Weights of a small GPT-style language model, trained from scratch on English Wikipedia.
Size: 9 layers, width 832, 13 heads of 64, MLP 2240 SwiGLU, vocabulary 32000, 128M parameters.
Each number is 128 + 32 x the weight over its row's rms, rounded and kept within 0 to 255. Layers, rows and columns count from 0. The size above them is the row's rms in percent of the matrix's.

# layer 5 attention output, 832x832, rms 0.0361, rows 0-30, columns 416-519
size [102 108 105  99  99  98 101 102  98  97 104  97 101  98  96 102  98 102 100  98 106  95  95 101 101  98 106  99  99  92  87]
[[165 108 151 104 101 152 114 155 108 158 141 113 107 159 121  73 101  88 136  99  80 145  92 144 126 129 148  81 118  60 139 112 138  65 138 136 137 115 159 131 136 155 145 175 132 115 145 133 113 156  90 109 151 176 137 153  94  81 162 117  95  89 153 156  99 155 110  83 121  92 178 173 131  85 124 158 121 164 157 126 177 120 185 167 142 140 137 144 175 128 173 110 118 106 132  96 135 160  96 134 114 145 192 132]
 [167 119  99 167 156 137 130 205 135 120 162  72 155 117 147 142 146  90 140  81 133 104 102 188 150 142 120  73 112 156 117 143 108 124 116 106  95 117 161 103 128  84 152 151 176  89 107 136 130 125 124 139  75 133 135 107  86  77 123 161 112  80  78 101 108  50 124 148 103  81 172 124  84 141 114 167  71 149  59 148 164 198 172 156  83 126 108 121  92 124 151 116  84  97 147 135 115 124 120 115 101  48 115 141]
 [146 131  84  75  96 124 117 112  37 130 162 154  55 158  73 157  80 113  79 120 126  68 120 111 131 113 183 136 137 158 128 155 106 123 144 127 129 104 143 187 132  87 111 138  98 123 104 121 104 141 121 165 157  91 149 109 148 125 102 141 141 179 129 104 143 138 138 138 109  69  95 100  98 100 106  79  95 115 157 129 136  63 125  81 151 123 111  98 151 158 130 159  50 150 152 120 187 145 139 125 112 137 127 142]
 [127 142 145  95 126 124  78  85 127 166 156 133 122 109 170 163 114 119 125  65 112  40 136 131 148 152 120 123 124 139 129 108  59  91 112 173 186 139  83 116 128 105  96 128 152  93 133 167 150  66  92  94 152 182 132 148 109 136 132 139 162 113 129 158 191 106 166 143 161  85  90 219 111 115 156  92 101 149 158  89 170 166 104 155 126 132 117 131 148 161 107 140 166 130 116 140 102 126 137 172 136 132 119 123]
 [115 136 113 165 124 162 118  96 137 117 111 134 140  70 111 203 114 106 130 164 160 126 141 108  86 131  89 168 114 155 112 120  54 127 136 108 129 114  66 125 153  73 116 112 147 102 161 126 102 177 114 131 185 143 110 116 140 134  71  73 166 148 113 133 135  82 151 119 104 111 156 116 167  95 129 109 172 152  79 113 126 132 109 144 174 165 139  60 174 169 114 154 176 162 178 156 145 112 136 160 126  94 126 116]
 [ 99 137  85 124  78 115 117  89 107 138 138 116 137 152  81 115 148 136 111 105 171  94 101 166  93 114 154 112 148  87  73  91 101 171 130 163  68  93 100 129 165 143 159 121 144  76 196 145  65 138 120 116 178 192 103 124 126 120 157 160 108 158 122 115 118 154 135 117 113  71 113 185 121 112  80 129 119  69 157 107 188 158  92 125 112 121 126 112 136 134 134 112 143 157 117 166 102 127 116 125 160 152  84 129]
 [174 149 114 123 133  72 105 100 154  96 128 124 137 129 117 137 149 157 114 150 160 133 139 136  97  76 167 147 135 122 199 144 130 145 206 150 100 123 141 129  88  65 120 122 136 115 150 134  57 179 136 104 159 126 144 154 168 122 122 129 135 122  83 142 107 154  99 116  85 135 161 142 164 132 152 124 112 162 159 166 154 131 146 161 168 108 138 148 122  86 154 129 108 126 164 143 145 151 131 135 137  86  86 133]
 [125  98 141  82  90 102 114 150 100 141 138 155 140 151 142 105 124 130  78 134 115  96 101 167  75 127 126  78 170 100  97 161  94 164 105 150 114 111 142 117 128 102 133 181 138 166 122 190 123 127 146 152  81 175 141  85 111 108 182 141 156 112 106 184 119 190 137 121 107 157 122 126 178 141 114 110 143 102 117 169 155 125  77  65 135 131 174 111  98  77  84 139  95 106 105 163 145 117 118  84 129 152 101  64]
 [122 103 219 116  66 145 158 147  96  97 168 135  97 116  93 104 133 165 115 195 144 122 128 136 127 114 114  87 119 146 135 135 106 142 113 168 197 131 125 115 128 113 117 133 146  69 133  99 158  98  67 141 127 129 104 130  82 149 145  61 105 123 149 188 140 121 126 111 127  99  72 141 167 114 109  92 117 112 158 163 113 101  77 142 159  85 181 130 121 159 100 140 109 104 112 103 112 156 100 102 177 103 112 157]
 [128 134  41 140 151  89 130  59 117 147 155 170  90 133 112 111  77 145 163 146 137 109 130 130 182  89 154 124 122 124 148 137 129 154 129  82 134  99 149 115  99  94  72 136 152  62 152 125 177 125 131 176 138  88  57 178 132 148  79 207  99 153 119 129 113 132 171 184  91  87 140 115 110 150 143 169 104 146 186 120 148  81 182 160  75  98 167 118  95 163 105 110 124 139 119 123 179  82  73 107 143 186 132  86]
 [ 99 136  82  81 110 142  88 130 111 140 111 166 118 137 123 135 194 101  93 138 156 104 165 164 134  97 115 168 124 143 147 128 158 169 128 121 117 117  99 139 153 158 137 118 110  99 136 145 147 119 174 167 166  79 131 168 125 121 149 149 132 109 125 178 181 114 150 107 134 130 171 131 140 117 119 144 145 119 164  90 140 150 131 111 130 124 142 134 143 145 139 140 161 130  77 103  89 109 155 133 120  65 152  95]
 [126 142 135 147  89 168  74 148  89 134 125  75  70 130  92 150 123  95 108 147 137 170 144 109 151 115 110 108 132  91 142 114 140  90 170  88  79 116 152 114 149 146 136 128 175 148 105 178  94 144 163  73 131  85  96 186 133 110 120 150  92  82 158 110 168 143 105 192 105 120 146 109 134  93  76  87  32 150 113 102 150 120 160 178 158 109 101  45  79 128 103 109 112  84 144 146 101 139 145 160  62 224 137 142]
 [138 133 119  98 142 154 160 184  83 127 130 100 127  91 183 113 101 125  86 112  78 119  84 129 127 102 105 114 107 166 117 186 104 135 102 117 139 104  86 159  81  60  97 102 155 145  82 137 136  95  96 144  97 147 104 173 111 189 136 176 132  77 182 184 169 155 125 109 122 122 179  91 191  80 106 166 120 150 127 111 109  95 123 100 103 150 137 117 112 123 101 119 110 162 100 173 206 111 119 110  93 161 139 155]
 [136 171 150 113 130 113 133 168 131 134 148 105 203 122 172 187  88 111 157 125 122 182 107 123 112 111 119 167 135 153 115  96 185 143 109 118 107 156  83 127 152 104 103 150 107 156 125  76 146 100 146 119 100 181  94 118 115 191 109 117 134  97 121 148 127 150 114 125  74 136 139 124 160 173 161 112  85 153 143 193 159 114 138  29  85 150 121 105  80 112 136 163 170  70 119 118 124 125 138 193 105  92  88 106]
 [164 123 138 158  98 114 158 162 128  90 105  93 149 173 131 173 111 130 130 112 172 142 177 127  21 131  73 143 153 132 140  95 121 133 163 126 119 148  95 118 201 187 134 104 115  99 118 119  95 151 144 129 117 153  79 124  99 131 173 188  49 138  95 115  82 155 166 165 101 159 134 161 108  75 136  88 135  92 103  93  82 146 202 147 127 111 116 121 136 155 102 109 158 144 131 150 209 133 116 168 142 187 166 116]
 [133 163 132 141 136 108 120  99 130 136 131 132 148  94 122 111  59  60 118 121  92 160 130 123 116 120 173 153  68 130 166 153 116 153  72 115 134 137 134 138  87  93 105 115  85 148 112 162 162  90 154 141 119  82 164  76 149 156 155 181 112 169 125  71 168 107 171  92 100 100 153 122 167 113 183  97 133 150 105  84 187 159 156 164 114 184  90 163 182 127 143 115 120  87 140 151 119 149 174  92 133  94 127 140]
 [143 111 145 134 112  94 155 145 146 103 143 151 122 103 135 177 105 165  57 164 155 118 142 101  96 128  99 146 116 140 113 149 114 112 132 124 185 109  85 157 151 178 195 108 183 164 154 121 194 128 159 146 119 160 153 140 157 116 133 149 134 139 154 168 158  89 142 144 101 107 129 125 127 143 150 121 131 174  84 110 118 106 105 142  93  90 143 104 157 105 121 105 177 137 142 175 105 146 145 128 118  69 125 165]
 [120 152 177 126 106 170  89 142 148 111 111 124  83 125 121 111 143 116  98 109 115  83 185 178 180 125 104 123 141 175 129 101  82 155 148 100 143 175  82 123 129  91 129 132 133  42 121 141 157 149 105 107 169 177 108 145 125 105 105 116 128 107  91 194 122 120 116 116  83 168 125 172  75 134  52 124  98 108  85 141 159 142 136  94 122 141 175 116 107 178 146 118 111 132 163  45 124 151  83  86 113 107  63 136]
 [107 149 169 120 141 143 111 163 103  98 143 152 159 110 111 168 175 135 138  94 134 177 144  65 143 115  92 103 170 123 146 115 185 147 176 150 144 107 102  59 108 151 148 128  73 106 146 136 113 167 121 130 111 156 207 109 196 122  64 111 121 136 135 158 170  51 151 125 123 153 104 140 117 163 123 114 174  81  85 128  88 115 129 128 144 109 101 156 162 122 199  74 137 104 124 116 191  83 169 115 147 164 112  82]
 [ 82 123 106 129 142 132 142 107 164 133 133 119 146 106  83 135 127 145 114 154 187  93 138 105 131 156  76 151 137 197 145 123  94 173 165 180  93 130 144 181 170 128  82 156 147  90  92 116 143 149  99 162 118 178 101 165 120 137 169  86  98  93  95 117 123 126 153 117  94  93  95 130 163 161 145 119 174 122  89 161 114 117 130 150 105 121 161 128  93 126 204 113 104  74  86 106 119 166 203 176  88 148 140 112]
 [ 93 169 180 108 119  95 117 120 135 137 117 152 146 158 128 141 137 176 142 158 121 147 124 119  98 140 173 184 133 161 129  77 131  89 119 148 139 115 160 122  79 123 134 139 143 152 161 114 133 119  83 105 148 196  95 113 132 106 101  90 113  96 150 135  92 128 159  55 124 110  75 107 100 137 154 152 114 147 120  77 176 143 176 113 139 135 134 134 180 146  98 100 110 119 160  98 171  95 202 149 113 144  97  50]
 [135 127 106 167 142 157 101 121 115 120 124 137 146 122 114 187 143 107 148 165 138 151 138 137 129 170 119 187 133 117 115  81 162 159 125 135  97 124 130 110 175 127 133  97 172 112 188 117 142 134 158 154 155 128 103 157 112 127 136 140 165 123 174 123 156 116 173 152  99 175 107 175 126 128  62 159 109 141 159 135 177 167 110 121 124 152 121  65  68 167 104 133 163  92 130  92 142 221 120  92 100 111 112  66]
 [127 166  72  95 116 152 140 168 133 164 160 102 177 128  97 108 173 169 144 144 129 133 107 149 136 122 148  55 115 115 154 117 170  97 160  69 128 199 102 118  77  74 121  80  93 123 125  93  31 105 144 112 116 133 135 140  88  95 150 130 139 150 164 144 110 132 125 127 169 130  77 145 181 125 124 111 160 125 158  98 124 149 118 106 117  81  97 121 112 126 117 126  88 141 128 131 121 123  67 121  90 146  99 130]
 [145 177 116 136 131 100 127 160 117 133 154 112 133 126  86  97 163  96 127 171  99 141 112 121 174 141  99 121  98 132 135 134 105 134  70 131  96 148 155 129 159 123 107 192  52 150 124  93 118 137 133 105 185 163 136 163  33 148 104 170 114 120  89 134 101 111 100 120 159  90 169 167 129 171  85 186 121 147 114  61 120 149 134  75  72 157 138  51 195  81 100 162 153 143 178  91 131 153 107 118 138 122 146 114]
 [108 102 106 145 129  79  77  71 190 183 106  77 146 159 164 156 111 150 167 130 169 163 163 125 112 123 131 100 143 128 147 168 139 163  94 156 156  95 108 123 136  87 114 114 125 132 130  91 151  94 179 156  88 162  96 111 100 129  58  87  83 122 132 103  97 146  92 141 192 150 155 121 116 147 166  96  93 128 137 124 136 156 119 148 141 119 132 112 141  73 123  90 147  73  93 153  82 115 111  94  73 113 115 141]
 [139 143 110 157 144 130 106  96 160 149 152  87  93 110 147 158 157 202 115 156 128 110  86  71 141 100 119  71 113  89 140 112 138  96 149 101 103 103 103 131 136 101 116  47 153 104  51 156  95 111 111 193 104 142 124 144 186 126 109 108 109 147  99  60 156 117 125 143 102 107 141 125 122 115 152 130  96 106 158 145 175  37 111 142 118 138 138 118 124 115 110  98 124 157 150 118  88  89 149 116 153 169 135 130]
 [ 64 118 160 121 138 153  92 153 119 149 100 136 108 153 133 129 115 110 155 150 192 155 158 126 135 140 121 166 162 140 161 137 147 162 138 103 154 104 149 116 159  82 110 153 195  82 109 149 115 136  82 106 146 137 138 121 148 154 150 169 137 113 133 158 169 113 123 125 116 138  93  47  93  89 142  74 121 117 119 118 126 195 170 109 160 102 158 148  81  54 129 155 140 146 118  80 134 176 119 147 139 115 106 115]
 [ 71  69 130 137 169 107 113  98 111  85 180  96 102 135 174  72  83  98 190  64 147 105 114 149 104 164 163 108 162  57 139 167 119 135  83 144 119  63 129 159  84  87 141 155 132 154 119 116 133  63 152  99  90 146 161 104 165  91 119 147  94 169 116 162 125 112 126 157 147 132  90 110 178 126  60  56 131  60 155 164 159  76 147 101 167 153  88 137  82 132 132  78  64 139  42 102 207 111 138  91 109  82 105 151]
 [125 131  72  93 119 155  89 109 128 119 124 133 136 133  47 114 146 110 116 129 169  66 157 172  58 171 108 152 119 163 116 129 160 104 124 149 111  53 126 114 109 135 121 147 100 145 157  95 107 102  53  99 166 190 146 160 113 171 102  99 126  96 124 110  87 167 151 128  95 123 101 115 121 136 143 111 102 116 165 106 185 121 160 167 140 151 169 130 159 138  93 167 110 116 164 144 228 183 166  95 181  88 155  86]
 [124 143 109 133 100  59 152 143 156  91 146 130 112 157 121 106 100 179  86 113 138 135 121 140 121 162 126 122 111  72 139 117 145 150  83 132  98 188  92 108 138 109  98 137 100 141 107  92 118 129  62 134  90  53  97 114 170  96 119 135 110 180  76 110 144 116 115  81 175 129 135 137  82  90 129 142 161 133 156 191 136 104  77 106  94 158 151 182  90 152 143 110 119 114 118 155 149 113 119  72 108 167  78 104]
 [147 129 151 113 189  96 135 162 174 122 141  94  74 212 148 129 108 135 103 150  64 129  93 199 121 128 148 137 154 112 132 121 128 144  91 100 167 147  88 194 128 188 108 130 100 123 104 146 172  69 183 146 108  95 144 106 172 121 128 161  99 167 114 105 178 176 140 164 123 132 131 142 120 162 200 149  90 137 111  89  73 179 187 165  91 133  92 179 105  84 154 140 129 115 105 175 149  91  98 112 112 101 104  90]]